{
  "head_dim": 64,
  "rope_base": 2780.0,
  "parallel_block": false,
  "lr": 0.00283,
  "beta1": 0.9,
  "warmup_steps": 599
}
Each number is 500 + 40 x the weight over its row's rms, rounded and kept within 0 to 999. Layers, rows and columns count from 0. Numbers have three digits each. The size before them is the row's rms in percent of the matrix's.

# k: layer 5 attention key, 128x128, rms 0.143, rows 126-127, columns 64-127
# q: layer 5 attention query, 128x128, rms 0.144, rows 127, columns 64-127
# v: layer 5 attention value, 128x128, rms 0.153, rows 64-82, columns 64-127
# o: layer 5 attention output (transposed), 128x128, rms 0.152, rows 64-81, columns 64-127
k126 095:464493508504408538486487528571486461427440548482501481526502467493484503475518466485437454505519548529468406529512491513514573527506458518451443513454484486546529531500441524534492490397518493
q127 104:456398485539512462477492515472574538519508464498528558530475480525506529540489470452567475467465485418495506514489462562523553628454511465516488511492503506540440525433448534442552585493531494
k127 103:507491549542493391547483543516415548448509431564502538493429526488528473393531481539490546480514514519509513555477497469522520391460482538448474548490541512515507512575585492473475521555509536
v64 077:467583534538429520467482513549482436505433531432528551510481410536548519465486483537499483497496466479488530470438527527477537512503508500480444521506477470479484592471538511521434458425507524
o64 086:479475452466472562537563495473457547491447511483480485531529462598463427472517553502492412521468469474426476473516565533486517518539519534488468451528428511470447502444457521450432542459498485
v65 089:504509524507539458451517547510527542531529465458458493533487454473532518502574505539509579477439476425624496513519575587503490509497463486465421488520518449500594534495486461511452483392518540
o65 095:540532463441545531499476558518440540486494464509445519466529497582476411462441526506490496506542490492451536546497623490493509485583425510447480474538495488520544514527552486440513487444489487
v66 106:504535483536494478488544574507511502458460429474475540541498462474494531535441528481363478530503546469469468454504502476450520485456417544591493490502516566430431446472481543484468543474474481
o66 104:458479458445549468532451560489491503533460568431466495551436486447545544450534477488498535467501521484482506431533526474530456582447511557514468519490503476476511540522544498466488461511582477
v67 103:539477511559496465470488458488537491510524498511529487538400493420554468600414534535516439481531534552470530539454518527545497499497454453520537512521545524495488540518467417487509539556504517
o67 102:452482515472504447482472472545471456483535487496493508480480576489387546548502531547546500479502512541474544468482426530489503528563560486500494503505528538471441489537471493494535528539485524
v68 132:531495406480457557545511507518427480505521586527487484453475438534507472488498527548607521501564478541485517556510447517586485569537546502431492510469552463460536496516553445487478485557501501
o68 126:528431516504422489466565499473532461481528530590514496465527450512491493563473584530510456517462504500523484545489501477488545478514516469493469511507535530453479467473502524442514616482494519
v69 091:559504539520526494486488552501562454497509563534503544489522465530550474477514518524544430486482496509487523477472496554474523482510502499491558542499457491463506544500487506576464492536519518
o69 093:552510568577508449489502472484504493507480543483511520524525466548465471523523539532487503428465447457465481568519509561518538508505501552410509464529486489418446478428544419490469555469524500
v70 086:468500449514441576521459517545488476490412495462529538492530419508477461541379515515539423513588461491420527506474472522459482514505557480551535496459521516492443564423471488510471495549479475
o70 090:478490477531442534557539491496485468510447498483537529530463433505529479561538482487494418542442451481506511493472446497460511518508571502518474474445464558456423525389478509483445530584492520
v71 083:478448419562503459503534442484535520504496441513545491557406484435477451619429546526513530467518490445512505488492534514533477471491509438551495527464523520522480471478466470487558506564514535
o71 089:476555435500518449558478462558447447498518449516516550438430539403464487546478516538499521501514497512548565520489453447490488488545498457505490550500571527565521527537538478509567445531483505
v72 113:488496538540502405523455514481488464498480494478512546541485564479555478484635443469441479507521513522446459539502536415531534450488536524416504496501466485509556489515530503466518507567506562
o72 113:481509458401444514485547464476507539533506528478505506546596555465446455501583518497474553497565470504523470466478465527548476514487465488442539530513538495539556454593441444542522474512459471
v73 083:564547565486508493466455571509471451504495537440411545499558490546598539454575448475458540517504506560498482546490517516502516503495441548433494494498550462486512520513550463515411516421492520
o73 089:486408527408509543411517538462525544535485557469464468590565478592485494456493514441497476497518501499440462431499586561543511543504483529495485466509466475462497491513459511459463565437517456
v74 114:438538557373494507516448489495486518495483483521552498455577502453457449562481531468455456515496510506458493477476450474530502563496477502555561491513511532522375561563510506509518545510486500
o74 120:407518543475506523499491448466524521548474442590491490487480476415489555466471495512566438467543495524553483425518442521480447433494528501534532446512510502524483519488432528587508508525489515
v75 092:486518484511448513548464403508495446504529559514562490472505537474497447544451511505541386519582505574402508484482479452563542535531496427474549505495510497523520511521488492499557502616500495
o75 093:501535525522442466537551396502531476472525475505557475485528524468461522571556487557495472515468514520531503483488382537509522520541545453488500484493517570471448434439418543562514569558463540
v76 096:490561448501517369500531525520460455474550539514536523474513565470460585435526482473524506559471510499535451472507452461466478506489461503482438511537507492511520421536467537503527518432505492
o76 102:536533477508455450528548530484535487494508535508427454476525512523521518453548505453489548495527553437508450496554478468578530529426429545469476497472472431452593427492509626475521502469505513
v77 114:545486485569451403418509538531551544469433468448485486596506434473530498459464514527481481486488488444468470531502565539498564487547521492553466490514456501523566579409404489464494479473485502
o77 106:500483509505536506501505553582460534514523523425511493479478533486438464489489555497470515487512519541439555561487562540538481557562473513469494518514529506437520505526531448425496489509498434
v78 084:434482489538470441489477462505516524557558494479555418518459562430486508540506484489523452499566536570447446526519520514606532529549536453479406468595477451501557479567491474418585488497497416
o78 089:477572490468493482554449516529490503410528462497499439364483578447499521497472513569513519518553511533451482469482413495484475516558469422505470507543462517506485486555452600574541522518453571
v79 087:504439530441508480486511474480581543513523472537537505514471475431561449623432528516508454470496511520445518576413528519578542493534489435555525502541498501483518577500466432474561524554512551
o79 090:470490536495483483505487473549449474496541460553509531457500552435419520565498495559518501489506478534535560547482426534502516452576522466523504502539548517511491502567486412560562504539441534
v80 096:454484500516556555513539454502495548492524384516580411489515518512389512566410513513472494495437494528559550452478501539493442467510540468563464495528460540559464476456437503460536505511502493
o80 096:528549474533522485565475523507561481465505417502476491393493526501588512547468416466501509560513520528540547545459524443473480464500505506557509556483480530557487570504527518519571446524480532
v81 091:443512455555473510484555485533461485528460498498524482535421554485487575536424462507474586507470501403576482441543503571479464470472616501571402505482522501536433472527513495530507471440498477
o81 091:505484407482549482539460591509465494492501523540498480430460512574545478447502471491480506512477547474487507462531607441466485559493573514489465517457469499533434529494518649468480463456525491
v82 074:445533513465490548466491552520458521530482526435484464503541469501517581441550464503508567510421495468564519479545525585454531531506467527518425493508484462494550552506459475514412490362478501